Weights of a small transformer language model.
Architecture: LayerNorm before each block, learned positions, biases on query, key and value, tied embeddings.
Training: a variant of Adam for these matrices, 447M tokens, 3411 steps.
Each number is 128 + 24 x the weight over its row's rms, rounded and kept within 0 to 255. Layers, rows and columns count from 0. Numbers have three digits each. The size before them is the row's rms in percent of the matrix's.

# up: layer 3 MLP up, 1536x384, rms 0.0533, rows 1474-1535, columns 336-383
# down: layer 3 MLP down (transposed), 1536x384, rms 0.0323, rows 1474-1535, columns 336-383
up1474 113:144094141124158098130151140158079153143122115091136114131115139127113167154122123125133112118126144103107138131132106151153101116081105155102135
down1474 125:064093086066128153138128115157133141141140118119149129109138093132102158061088176126134124139127152134141190119149151117092116133161143118161159
up1475 111:157143135138172114147150119088153146128137131144162143137170135125113115090172160148106104094122123105134124126150098167147125111185129094092134
down1475 079:138122120078134138123133130143134112107135077151138124092129142149106140085152115084120162120137151153131150145145095170144167083114121073092108
up1476 111:136134124125138127114114141128121132120183106124123128162193110152113118124092119118128099125152091164133127136104098190095110115130122162123110
down1476 095:118121148105132114142158116139148168164126136129171142132103116145122117097112130122129147137131091114150089184117131117115131117157110138114134
up1477 087:129105098168133127161135103117152123125144110103122142118171139072094143118128148151130168157171095132147120107139112156155123140135091119094147
down1477 084:112110091125130121108133173098107111129085137105130068150171137093162122117101110131125123140095105116130133095129124136132138118149087119090131
up1478 092:127124126130111135113127121147099147109158122152146110124111149111097147141151155126115108115123102109105129123115136162143085116140159108090162
down1478 107:146118124106134128137115120123102117096090127110163130145143101124153146142128166123118132112171158098136129132103128103155119139120142099166096
up1479 067:088100149110117133158132119131133122138156101136153188128113113136131171146126110141138102099096119124146134110118106130114142151134145095117107
down1479 058:124129107140148144095122132141160141112118126130113111107111132091153087169180141085137132152127158118133114114138119128126133129089102117131126
up1480 106:154138125132146109144085105056141119133104111123142078125114135141124145124131145121112105138112112121143137141111154151122110133097113118118109
down1480 122:117161156133158145120166141159145130146133137135114154136136133106148116146135171141132090149111126093113107144145067104149161140152149106145193
up1481 112:138136127073120136129094139098189140102117129177146142134125114109116144161159128131111121071206147126194139141099144144085135159110168085093103
down1481 136:154127106168086109104102205117121124144164140107097106131119116149141109138110136136136135093131112166114109135170110156111112121150130148139127
up1482 110:147134117148109102096184085157149128087100114166167135148128116142124111100144182117127089088156115111147148117111143144128119108109120108122150
down1482 109:142136109116130089112110111077105148164165110129159127102102103157126112111126133163161122162126124138125127151156115152080099081097133145095103
up1483 118:147145147136143138133160141163159152163126155105153120127138104173129141146123159171148110094147152084149120098184072132163114124099138151127131
down1483 130:117129144115084121072109163115120156153117124134114113133097170136125150133144132138134181133113108182128153168130124157128109117120110116091116
up1484 107:139142129119129095145131111111142124130129148159165127130142139104103134129170177152103117085162175129135147116122106143111105118130139126091094
down1484 052:139123128101138128145158118108141147107115163141168137088159084088100147146109132124103093124154100090126196136115126141120134150159167125113109
up1485 109:136144139126104118156128106055115149157158119130113143146088115130123133100141176147132154103120170114126137137104141152146105137098165161143125
down1485 115:188138118075131149132100098183130106125175122146101103131125125143133181139123091156140173154135075098122127135126112153102139094165127110091087
up1486 105:120136128169178105136173095116135101110147166155140154158133088154110124151107120128142090058123164128120088125121133130147128141163163138124102
down1486 135:110140117130100141086143108130105131138124104127149105110092175082117152129142131128116164128138138133095139152119174102117135091158156118136093
up1487 096:147139100120141142104109109144186127141143140119132135140132151197111147146117120117144143143099150142144145133113127194114144124115130095115130
down1487 112:087131117118154115127165142134130128147068101124148123108152132142183143154126139146166102118157072129152103124102102067181103106152140132149155
up1488 092:148125094076127115125109131108125154117141152117102132140139086139092112147179134151147159134093110135088114141188063161143116117163099172162062
down1488 097:104121149126124152153082105103103145095158155128160130133093104160105106071124139106164118137148122113112179140152109120148118100139132125168136
up1489 098:137159079133142122133136120102114072152109120119104127141160141116126190129136126148146145123126145124114150159112140117110105136152139104127089
down1489 091:119108101113160158174119163140097059123120135157104112150152153185092126085110130135132129139136131117127099155123163126104115177126169123159151
up1490 091:154110105091134103142134130086187197178133109115193181174135117124099113126160105136124118109143110108155155160159068191138142125101114159109096
down1490 086:081090129127064114109091128102109140152112111153104158115117080143123154156107172130135131148122165163097109156092129157116103159139114157155109
up1491 105:148121157155111125115115123123127096106115115099105127122102119133125141100145140122105159136124152146097141135119118150165100095176096095134116
down1491 118:127085105110122141161146081158148135123138104062097158086150134146146170123138096123119133134104115115089141111113121111140149116147140117124129
up1492 117:122128120105113136097109121124100160151152120149114160173101140132128132041148107145116132107134147157137107114145108106146126071143124161125115
down1492 120:133133108116118120114141171148141083109107120121158117099157141119139147091155095157125107107140161139105149107152146084143134106152137148141144
up1493 110:178144176125118098120079155130105177128136193136163148127155119158109087139097115125129165130084141119131123078162067150154160106096113149135112
down1493 104:156079144081093107135096144112137092103127147149111136137151103131126120135118152135121166094112128121139154136066124118127153092198100122106102
up1494 105:117127135105127095125141120152167131129138122169135122146103119149130119088145181114107095080149110110121117144146139115107157130130116148106159
down1494 088:127125146133158140136143098088148162111134139114116143108122139145124123110121118125117106117146103135148154142154115143114090097139131115134169
up1495 104:165155145149122135156159096135110124161125166132126137122155107167079136104155157134116131111133128144124170157138100166129137107150154088069122
down1495 076:117142079148152054127184135150155127134127092137120130112146126167082103104113132147127122087140153133122124130137093139098115116153179093081161
up1496 100:138139183153131098111121105082130136181163154140123117167113129153130158142118084109141142071137136115118088166119122149120144110118115070104084
down1496 121:098122110110142184171086134156142107137141121118092176115137138046110084167151153135145132160144072136128131143109136151133116145099153153135145
up1497 108:161136116149141099148122119113131139082147125117131147147128078080086118081155123180130133113105137129135136146150078133094115086163135118115092
down1497 108:140115172142141100127132136117100093085114150131118125132123120149116168141111088147160134120158145142122144162199139120133137115166109103123118
up1498 095:160085137161136082077162082115099104103134134100114104132118109153113144100177135138132133097135131132084108110149131121127092151128117081118097
down1498 098:126126091120115145132130159124097121170112128148119182162135107167173091115097110157118150143143119156137141135137128110147157166126138133137143
up1499 114:140118125126160107104113126114138181110121154147130165126137107110121138115129115156115122116129150116111138125133146110103140077134160123111087
down1499 126:156111121143150142095096155155125152116160144154172155151107117129129109126092070126123136135155111124113154112106062121143131138151112181106154
up1500 087:146082108145156109110147101132137124152123144092089125122152123128118152108095142155108153138124172132121166130116125175131126178130150136163114
down1500 106:104098125102128101113131164097141135143097100085144161131108118108140168112162142152131131115122156103113090141116130086147144159127127133118113
up1501 095:172148133148115108101162115161118123125137145140165155123171120106086107070178168151129117101102120147135153121150106148087113100151119128111094
down1501 063:092131105142180132119122152101137133137132146119155137076148133137088112112097120118123130122138113113132166100150062148123144125150166125081091
up1502 101:134100160105146065162099118130132162168159152165144128146120133093127124134097159138120119062081129117150117119124119147136137085178147102119141
down1502 092:157132119107126134151134114122095157128122157133171102100104132096122124078146124132121147121123136110126143113152168122119194106132102144090143
up1503 099:138157116136158132115110103168144121137169165154135106100142110136091144107143148144100083131153127133146134168155091146100158133157110147144089
down1503 099:115103118144134116127117100127151129123103153120127084136135132085111113109101146147156135146094107142121121076112118153145104148104132134109093
up1504 090:145190118116131110111183104146106164077138109120133133160140093120119188178126103156136154123134095118103104170168076119122117165132115151158131
down1504 096:105123157120117138133104140134144166138130158149123146140143101128119158134075093103142136120122130141117106152133123127095116136136115201120092
up1505 101:107130115106131138139108150138123139104150127217111144132138121145096179154166134133123102120136112110121138155144102125115129087068116151091098
down1505 068:109097133139121114127120119110136083110138158118199149109183155123088119109203091123106115108132166137099154108133115108103133093187100093144107
up1506 107:172101112157157105115116121060135119149156124123131053113133139123129104154173136129133132154119132154127135147128076155120134134094125100117098
down1506 118:127182162102128118121086114135049117138116162124126180151120155148147128105092150139129171125119131131109111154120152115111171119091139114113112
up1507 072:179148106179144101155157132119117163124105111109144134099124129106124143139146143132136139142128126126137150122151142177073107135126097124122114
down1507 067:163147096184075137124130140157093141147114154148083097110127138130100104139129119101135142150149108173167123153123116146125142118150136099126103
up1508 106:187128137152121099110120145114144108180155124119114110103114125120104106139132096146127144140130151152142119132126045119107128130095150168129084
down1508 091:131086108077129083116118085143142116128081123140166094138146154150125106121092114133131093134129135100107142110088162106125123137137143123138145
up1509 112:133127081127109115140102121104102109106125165232114162155100114132137140146145153155108162111092125134101143121154084146106110086162115087113131
down1509 102:126104098110132172125105112136138166108125112138106147093115059126122123152136108117126155079093074124158092104180127108143131056146148135108124
up1510 115:113112150128102129173158137137127150112118130124136154129165116105110106105136125126115088131132132132139124123131090147137106137168116146084089
down1510 114:132126150169144126130120146143087088096125152151111150114156102095074130128098136157099099097106132141099129112119117152112140136122133124113128
up1511 098:139156127137119135096121138160140145092127151134097131139171143083105178170159117137141122143114121163183131148140116122135128175133130145121093
down1511 108:159107123157131124140140133130154180164119151154152132160130046127146082157116110137117111131143157123155191148122094104152130147097138149133148
up1512 098:161138153152148160139156104120195135120148117096135099119117138092101137084160127144149106106138153120122142167148141127079139127154140157113135
down1512 090:139125112082141113108088144137127151084151147151163111128109153117131146162113122125122113096095122142109121125088094117132120116174146114087135
up1513 093:151147113135116103101156142178091109144129118098097149129180132120161112115124131134129160135171133131117124129135086139091087152123131122127086
down1513 085:076132144109132091126136096123154149106147141113159114122083146130148153106112115156139089136059109121134134093163108090103131080160169129140117
up1514 103:176117092096132083129159127127095131088143164135163113132139093108123116104164155154139126107117154135132120107145064172129103117108130097091130
down1514 123:122118125151138122163112120128073124092130117106128144103103144164074141148140168116137145149109157096116163125116112161116121116128138163146142
up1515 095:115104079125144158115138167094145164120088105145152140153159119153123162145117118150135115121150143115116181148102103156118136126180159082107114
down1515 081:091143156131093134122103146116108140104137133117130120098129131119120172179154136141126119129130066139114116097125104106126110140085131120116110
up1516 105:127156111094134101122143147182119156139110166166120159145140119111121129140146136139131083117100118119160121104085083142153086127170114130144109
down1516 095:114095152101111112133134144121097111162086195142123102110109112132128141166081152133118113132126118122156186144072108110103145116091151120130125
up1517 099:156130107164130117112166127100131177154167138112190120124156127125113183127156145172126102105098114144122101140173107136137122115130135175106082
down1517 069:116130136115153100154108146102126182114159146114122137087153055153144150150096091164138118119156103075122153120128148133109103147131142153142114
up1518 093:110118139103133083128141093125127167146102144117123125132144149139160137167118139138159132117080145108170137102098101105140148109086114154131142
down1518 112:086111119118086141127107197107092145168097144141131162127077122194149125135135137124124122121117138157152115143122164172118154105133128146118100
up1519 081:158122111093154176103121112116078091104112115165121132102109157105133132112160123116131136118144098116143110176139112160108138112147143081122134
down1519 084:092155121130142168124138094130115087134109125134179104106141155109111126093124134144131098161151105174148159130125206116114097126149129108104161
up1520 090:149109128149136127129134149136146076109114118151134114127138126112092157115144135110111123104165160174104134086090116132126110146131145144111129
down1520 073:148124142116125103125165106120093133120157136128109122151086138134153080164100118109132156112092131114151087163124127135084103155125149117138147
up1521 110:127110140135118119148108156104108140086098168146134125176118132109119148138162145148118100101150147132120109068156129140142109134093140107100077
down1521 102:096148119084145174117102110155159144110167147142133142122153095103174153144130144161143123154134116124114098106110150102137128183162119123158108
up1522 094:159166071089148100087112142105151092122152134154125122142104118145096091096133130144139126152113146148146172114138095153111140129111077162156103
down1522 096:081126143135155183117135154135118118127135149105103103160171163139143157138123158144135132123105142204108092160132171132131117126108103129121145
up1523 086:134135176134099116156157154115027127116148118096095138130131154092125191106161129109137083130159163142113126116089136134100063104141143127106175
down1523 073:070172093108097100108112162122146153118094137157165118110135077092134120156134113204118171143127136104146141083145123084123141105133107172136111
up1524 094:166146110142115073125132131110155103122115153149148149156132125089094140110168186145115144101116132133128180138137106142125158087151162136123101
down1524 066:132125107153145130124103140119134133125147148137154180127148121106123141120152109120133150089141107081133172107164097144145117139129129130100119
up1525 097:187127136121138160151138113143098135148144113093154100143099139100140163117158148137118112128157120113112130087120099132134097111142140124099109
down1525 092:133090119059097132107134118130135123130108136118094108132134137104128140136138134128153099076179138168116168116089145143163102173125135185117129
up1526 109:148138163145137098112097096103165138136097138138164103133107131162088168140118134112097126104103121101119098133107129176124127129152121114119090
down1526 114:151137048091143166130134164138165091164134051093137158123143113099133143118151089178106115126091116164128184170195128141103090134121119145133111
up1527 086:165171088133114120144170174075097114140146178142128144149133099144126131139133118159131116128100140090121140138153068105123152164095124121112096
down1527 060:132141141134124115136108138097141083117163128135134155093118103109113071179097136133169141148140162130133123091111083098100130092111126132093125
up1528 107:143139121175120102118154108136126101113116135164135110128136147126129117123110174164114105154127135113106153116130122122100135135098136110107127
down1528 113:151125163136105108111135118086126120139144160165126125120146152140127141121132135153146095156140113129115113118144131164146115121094129131105132
up1529 096:193159136179106126102114074152161115108118119149187082128133138129110127118144156166134122112147124117102096119120064130125122095167131145092139
down1529 102:109135134142116112115150162100122177105133093156112110140142128078169135155106157109133091154141137143131137162119166138100105145091134161137110
up1530 104:158122121114150137148128120104104150119149167151146140123150122130111140127178175157126113114145115112119134103144113174121104111114132131115099
down1530 064:105150119090138102159149111115126159066127109123139090137138065115096133041074110127135101159163134130146176145134129168110146143162110131116117
up1531 107:116109183094131130143176120110087176199156133106134131132134115117132162090133135136135119146112124133145127113113154146102132170097154129131087
down1531 105:101090140112091118162156079125129119119135135100099147145092166135135129106121142127134137141095097131139115119087105083158116198109158148092079
up1532 099:182132135133103087126142111123153140147135148151169113119191125145073111101142175131143113156120143110124149135114118174132149109170143126099108
down1532 074:090118089134147090134119132130116132124097160149149128111120158137067113135105152159133133154115106121153160094139108153093112105141163133069097
up1533 106:119114112103118101142133129138147130096181143167112122160158166164129157142123159149142092128112122111098119166147129145120130107068128090141158
down1533 111:102139145141141157118103140121132114162173119128105136104134171145107147109096168097149120159131111133073092126127124158079115134145179157112114
up1534 118:154134109183136105143117089139122155172136157189181109120156078105091093102144169149111106122132122122136122140098068123126124098186106078123091
down1534 113:157112148144101109135110144116120150154113152124109129123140127110103096116112086093122129154114126118130135124121068117145106115145111114120095
up1535 079:131141101112105095099108127168096165100141155208171084121080159126091120135115102116165109144111122132124077149124150129139141104136127090140137
down1535 088:088088137147118129117142117126100126127126119123109161152116126136151106091132111156123101116114130125139115135158148117128087153089147204121118